Part of a small language model's weights: a variant of SOAP for these matrices.
Each number is 500 + 40 x the weight over its row's rms, rounded and kept within 0 to 999. Layers, rows and columns count from 0. Numbers have three digits each. The size before them is the row's rms in percent of the matrix's.

# layer 5 MLP down (transposed), 2304x576, rms 0.113, rows 548-570, columns 288-431
100:521473439466481518479540546505455538510455490491501552488408597488426468517471406562465455579439460450504462532532566458531510479459458476458476544529514486512432466486564526486529449532492522490507483601486477497446402487469610439507474507508512520567456575490538523518558447494514447493423507484479531477469500494522489488476528506544469542502433497452493529533457531509523474417453497512507477590518499543473541576491459452487484
098:523467466502420605425538534483520555535607473517478464408461490458514522475544528461594473543510497460507510533489469554554463537466523575519469430557489442472486499505503489438478485476588478477467476466545429500471519513471473500509432474513443555499555497480515438449527523466545480548531450467530518528514507474482493503548504500485453451442489412556438501454409523434516513523485501518523493457575515493383504531477428464507444
102:523563501485437544598538464527511528447449517533553523498527451485481478559542506546420537516510445502493508466576468413450514526459519489523445505450543503518493549515464456527495548482469454508509494510448494515562480531499524442554577508445503455435510507530521502452534502588484495460458502469508501494450510566540476597473472495476526415420440442562498501489421398483526448445478548483494493479493491512457524518537487493461529
099:495484507509439499469523456510528527494427506561485488574529497567539491507529569510453562533524545492537470531480486586453465404449539531525495427538470514566443477500437425499533479518544462481513516500494535475396478545494536535456413577501462494525524534509495513508459518487517479496496484482458472498434391585554496473495463471451528536441539448516504449453490443552465500487527525477453552494458497447518489597498482444550482
096:490504526435480476510386466468519485512550517453548552468520487524421503566527502499496506517464504506501497532470481432507425557488492490590483493508419544468507554511421469522527585469512484564508517503493529517485438484461442481514450569484519470587574562490484482482534478494502481553511522525591550483465435521571488521487564495476515557495475526512483416485483495584466497430504461541551513509499501443484415529460529466593507
090:545513458511493467492439407447543483502532513488404557479484497501509481466467431467525527477459456424501541509493472427441450502515515495482568459487492512512360537417473546455458524483486568527544516519510526493540416506472562409497426517538439452404519429523511504510442553529536438466506508581512556535473504395472535511483486497487569521507493537473495481490513532520459460465477444504562451487513493534503569524493443535476523
100:526524487470530537465444516517538512487504585427566475479422525448498533567555509536491556553503504595507524508565451489479531509456480465509462539493509504487515468527525532519538567475448539450516535519448454527491505508560476531547466478597529460486507485485485492527474467540537515508533477495580509487489473578511556601440541478497496488485430508493485562500533560541409501569462551473460422571494482520512524523473495512459498
094:488490441524565505519519504405525478453492475545534605527461407493480519449462439497498497492488482553483385440521459480609496531503548508526497497491566521411502574522501562540517506453502531483443492540510461521417497539535466472527537506509456602515508493463536482517500535438518473484472529508461525585488525504497478487531498485464474561456462546404489484483505461517423484428518573561516605513445483525454440442544495481455549
104:543492554589555502535570488469492581437523509505503456473398446485483525511587497500488532477552520455493511445485434518513387449522604451452491524526523486441480508476490555511474502620434525510430489521470522480518477544495597531541502568507472511512531496520487505413504478477504551463506517496466479466526530507517527519506496533569552473519438492533548510483475488435564521518516480504540483493523507500538421474500476499473523
095:484512467557481508533533516507482498474524491437527538557508478462428489435526512518539586467482460510506531504598591510526510454510467494556478489543520463522626557515509498423520487407537501581505498494534419448479517482589479507518482484413510550479493474499588430475497538512456512560504505455472506521521462373523491458528505527504571546512445498521438549468501523538507513537497506507488518500469460522474518477430482462468464
101:523542470489465521428496537473493448486451515513492513452551467451490401492411482516567533494488508497500523537510553559528497593441504522556488453481470420530501491454481490510532479467512485519487515546511451523482544489480465490433485534491458421448468464390482507459418533536513526400537470418522523519488505511427511461540527506514535610536537559432528572542526574533470473467510427503523477424565525471467446479434450431473487
096:466542512437475532427448498484578433491545537486510506514431548501486489531484503448524453476414494551508483551481496526528487554543499486520537515498499548563477485514473496431557485548519421527495498497451484463556523494454482510546545482520499538512553525537530439502577485447486496428517473529467541507505542527531472570441514524430471432448514542508522534500472526584377580516395533533460474517472573529469484519500464484549455
098:563514477503490540586530499481509513508498441496453437541522506490471458426474518463541511515472515412470496439484549509535515494475568493504480499466492429475560463514448519554479526446514514518427518539413492484498471475547432504414462469524505482451479462525557472440493560486561544535491535474563504472524527487422537472447500489471451406494484551453508525420533464508531462455491494485495442509496434505523479552565506456429512
092:473522457521471583494488509455478508560479495480587495483460563538529473519481448526482488509500523448451468490464447547528548451526449543466518479540485462490518488490523530440554469565479491471496468465570497516461497498580497515541552520575492539491575500549539520520472522473525421504465547570539516583520425492531535529516441495414458535508476490485491499484467515548445437502514466542557498498479445568602440450515478461572513
088:517491467511418442464510468484473491458496487486488549443497490516484503485513476482506491526480545516504490443445447526468497461460469518519557572550480514432488539505513520555421587612475522495498492479512503512521516420532490452510559538459494475533517474452560533513505493480548496527517548466533489574454539477486491500464480523551506517482550428480507495439378478468559480538522503486455523494439532462465477499526566464514519
097:516486494453416520501518451525486479481542436537473509441505477492515478464538482490512461547512614476512528465494495503503527483513572468455535524575471467521568496491508460506466537543439539519507422512444474571569499486490503506491480529503546526531497576461512544509509569490460504491482446453553496522496446515536549555544589487435510533451524516460388471488501469456524535515433490469429524471476479456582569499598514488443488
099:508500559560435464553458466488553499488478543515463518483533510457477518488520466508526475478588514505492469461511511524476519448504506503455475485462490544486495492513491498451451459550479495546533446478515459440471513595519477498500488497485508458498547491472472506435479529538542536487477504480484549491514539589466513587548486548428540490479469511401512491446442493523558500507516574463518515509466477508514590500533450502466532
086:525544442454455523535500505434542446456506492482473445547503543484496527520587473492568539519496391457578509461485509486556439485580530482470503548500502481498513544468499511479464591456482425451534476465472499481489497445543451504501493573488508477494542535451446522533494505493522495563532496513488503549566512581541501496530456500497516475545460512510453521409452447550531513477499531465456523457521499433435476488541554578465533
094:473487437501432525501509502478538506545517465561400537509513480494490440458484521498465477482518491489554450483516520582547521577509520456450535457465510548531495487480447530543415393513498486465456482504543479404439509501416417504489558592480479541493478519549474566543472501552510478467539457493513486488530436603473472523516479535519513477498507534504531455458460502460472521573512599552580465487532437459560498505446503501438503
091:555529434527514476511530482500503483485528522539467463498530549505515463461484497539562491490423510513516531488478520542480496520507531487484543486501471512413483485503475494491457532484476487449483568612489463449510550543519537472456417540439526505468527523551561481553468510457542482533559478518517564456466479514465537508465494513460554568504480489474514502532498510549486550543482459560561496489434464456408482482541519483516521
097:516464495468511485539494551489574562530407460523480510473518528461556457468457502488561435507495495556469513474534444549488478512439515515471490549487436529544479520544489549499505534490492490483464498485445547446514557533487519487533448465455475473512538537495518521548501390445509533485517562524476465463429488489466477548488541523502516575478587468397460462521478424543463504469553478528548519516473523558475476502496467514477523
094:565492537443545487477453448540446496472495538494607464531469510562554512543526508473498433434493530457542548513518399463592501465500508504315499476538536532488487462450499527475471486495545522537427530496511471580431508521481485472509501487490477552544481475488453555465531480497486483538591516486579485528571530569430461513409487419516505503496541457419509514453526549483468507496460497470511564512493484523440540494555483585467547
093:472432505430541530491521544478420434520516474459542530429500452507506469471502535460488495504528476509502580419488456484454508508515457522501501496514500482423475552505408458515518472458459487453505440441610494493484550474478508471487535510439486504490533461512477450503482521535515540544485501453505498467423515475420488585458502576514500485466491460475492365486511515466543484528484494478454508473514468501503528434510529481474540
# layer 5 MLP up, 2304x576, rms 0.112, rows 549-570, columns 288-431
100:475491497468470522454524437514462481504475469516428501548521476535464520498486488521522530490465516568593454474469453501479511516478553514473442521429418531534521534523527518452543475514533586525468548508514531498574570465528495488460521465504450530525455486460596422581450474502444534564545459444479432494503555459522489444549442425482502459504423522495494426506466495496504476441497454466545565468482499548574524495483524497563595
098:501510515568543453488572518552511408513428560489540495465535471484495557533476413496425474528482466540479448433533482538493551559479470516581458505520549445446514512495558501545515491520457549536510518562505426541570509479484525577452562467481438526467529504408544536549450500500459471518506443530370546484544479462576524452501520504425486617474578504494511520430524508524495532477555541421541512558534549489449531471454524474467522
093:516478596503599478506516496462543460487498520519522454525487459530469568573522488518518491537515442455478513509478502455535517467493499461508521458468502441519540473475496483453512484549448502552511465506532451545466545460508491480477503491503567481560538512496492475527530514542502493535612542500516518470480534474484527494524454520589508466477512507529562480445474550432493555473377471519480513546455493516475488486516459461531492
098:519484519470490502554536461438478499544497499458452525531455504468522618518496573470398574493519532485481499497530448536440485533507526552498438480500521566542537513476553517492457481468468505517505492504469530490565505401512500541519480438501448520473468420492506506488534422458454568392439540484534512524591543529518550491509585573509558465501549498505516529482391504512524460538502506535484516507468521441471448477538497511506474
101:468513499475473452504490505498456569497490475520554563489522477445500502547490480504450480511496570494472516487470523558517498483459470445521391529517537568470548503623487535560473486462545485485511475550452521529450501533464490520541580446551597529459513554531494513574518508494536477520561498471552506532545506545529448451471442565498486508567520515525502489474473490451510526571525526569504551499450503492484553424472568478551495
100:477495497463495477576492538566416523536503523499539523525457500549500500499522585489551493595542526555553460541503576474469514601502471483480427460480491506558468483512505550563555478494542504490513517555535550493537530491552462534511469472504510533464536429486468477561476515535518533529477392546429512495552496520447543494518534500503526505466370435509486530494513514523469453522483522484523490503522562541463470577454512556414510
093:560500517544452546534488539518471508483436519524584497499479488497511479440528416504512531450524449506538514480486526547419464522484537511529463475472485511520496469534501550562486465511567443464544494477458436517473515506391524440534527513422541497493521551444498518429503490506484514487494469476492502444481482603473543418452502489485513461486512516544481480483504545526528534525501493419626419471456552514481460502488548497465449
105:577515458461571486523473493474537535482567465552523554501576488446477524484530494559429518533523536511570532496528496462465552478449516457449472498491551504430459548498500455469436528532497534435515501476531500590511540490547537531465519431518507520559486438471538472545456526510445488520517497457552530487547489464448483516524546459576507445490472466500538513429453525476483561487470530518462509457487498555537627451484539562342493
092:560439530432526508474535569558536525486516538518485485471484477462540493513487549520515478534532510530519517496498418508485487535425490540456482431530464546504556531558520562545471498546500477474495507478431495458536565517519543538446547456537543539423483489516489488513475478544580491478528500490563468525469551514576523494474453582478534478564491499548490462578506545484494488436517457518489507542487494490510538516558469401470487
098:559472521466526570473462533535475586500453524510501463543470407447451532452545516492489582480515565527510481458411468515530501443524534493503479526495482391550507539539520427477495470523529530525456556498467492520483543497507540515472440444427471548529439458524491464520574474465479588530524460468538465516521433510434514443471515488539488493472507467423533481516482484550505485529466504518440580477532495561495470551501450459436480
102:447558520572559491474513479554431477399540494467455493517475447486445500505520515489464536536493457527521478494462507524437506537490535513468451463416543497445442437546533514542514528498496556580495513552516554553468536553454476557433421505454464490519454479501473487476483512478436429410543469600544497397524491486500461436530513443499533451508544554460474495471464515501565522513641471535494478544519493456424464514519435484442530
100:540457526415507497465555451523482555487529539563538540530524477544534463533493562528462464437491515533517495526516530544535531450587528534563493466577523501498550447552484499468505453488490479468454561472542536556493515492458523539530444469423458509504510409478491491539487444469408485517481483447573504515472511482470501458468454490522516430531475414508603472510412512453571560589535486335435546409523537479534548484376440505545535
092:475396420450524494466541507506531557485503475489520470499471552494494495469524590573505462574532505491537496482446490503502545541447533426425506509565434540441550473456532455531474439525378448532507460535513537555505544525417446529498547483567497529522569507516520497490469524542560491521512515582515532525474555485544581505489519481566481515462526508494467608511484541526532450492462506496437496547588501491492534498631543518503500
106:505481503472510473519495602490532567465454527591549495458446551548516493526512532558539426519515495486501488503558520447489535497457551474539442563480507494449540567496467482505551474449586496497479526542515466443482513565439501550520455559549498477453484496497527520527498484412485559576505526470508515470509527466477528522572530525473520475566474521489477514472602516461522485489466434449602448480557487521499548553515441515552567
099:526521440383451477468542488528493524474562496479493507507539372551485526488468528516494424504440543501536570486530470517464481456506473484540548514554530559568493469425580455481532484475516531515483472490478437528513457506571548539500557481524496459528519446541562535498529546484518529518520437495485453489462477456589539493490472514510527488498520507515514506528541530437494536499456501486482524538532479496569568514502564516419538
100:457508492536479506549503539545494464561564514501496531413502500378455591464480441495481525486553424566548429449499500398465494471472479509492467448530493573459562575607491556462482514483512464518537488530480413435638539515552438485548530508523554496566511489441496484542504540546552529549484468499529584576459541455445508558489484534416496434526531530577472511462513486520519448485519520522511479512449502387493511420452481465554530
108:430550461555512537402496519486474487474502467498501543593491495488533489504497444486451519490423522524494580510527467446493531535526525495489443543450515512506495486428493476491493566482500469515503535522532548515475520514462481501553485544485450517535436491404467533509509526531537453525535524479511508492487538396510532513545532469467524496492465555477467525526478451513551625483483506496552405522452510475490485508557537488528472
090:455527426524522516526541541488484533522572530453460551488478537496507474532487504461508505452445519440555496499523494524546410453528458490484500478379479504480465508465472512578494561533527467563615479547533487569508415454560544501462531452534495502493491468556491481443512528511470491501543516463442551497561536414487436445482504516521520503519489441485590529517552552499499562534501521449525476490491584497494393453408517455526477
089:456505491513503482491481509480492564475474457519479504519446507441461462516473541505459485488537474455537544475427516487499515565502571513548461408498533573506482483512515448466517523492466527493504535468464490463485460467532468537503464513501652540532445565546461512545501495562505432488545526481452495541414436569483480536476482482534505527636559507466525566535556502566455483373510550554463514473502475490495516506431444548426512
093:438468535530520492537512505485476572483500509541486479502478447446496402505447523494409502568477500536527527593490566537441467464519528501521533495473415527519489567536499576541525493495547538537546492505465495482536537543485529503535452517480501524529455373508531505480544433593481520457506580538446543472477463474476510492486547546536465479538519534455497466444633514481530503466519543508593454528475464489504553539529480484529511
098:542539449515509516566524457417484516535548497537511465476490509463497500503510528473486542538501443511499483479504481435484461495475512477456498529422553575542490547506502497480488523518483519548444533506467521540472538495543483572491548525487488437556469549534492508513504475460474546473488503449463571451551471439482459581452432542464567525569516463555517533514565520422512512468485500542555506589566482506495544505500423538464545
096:488587502459490531491471477526501506471434489541481481488527473484463483484478529474570521538478473379428526443503519562553528427546460411447523585483479547493558474549480580462550469533470509394480443481463455494479509458493478572493503483516531546502434498427448480472504499537484549524500494462531514549491510532432508568484527509472519543514474469514532520500530484487484542490511479549499498567534483525586560441506500486508518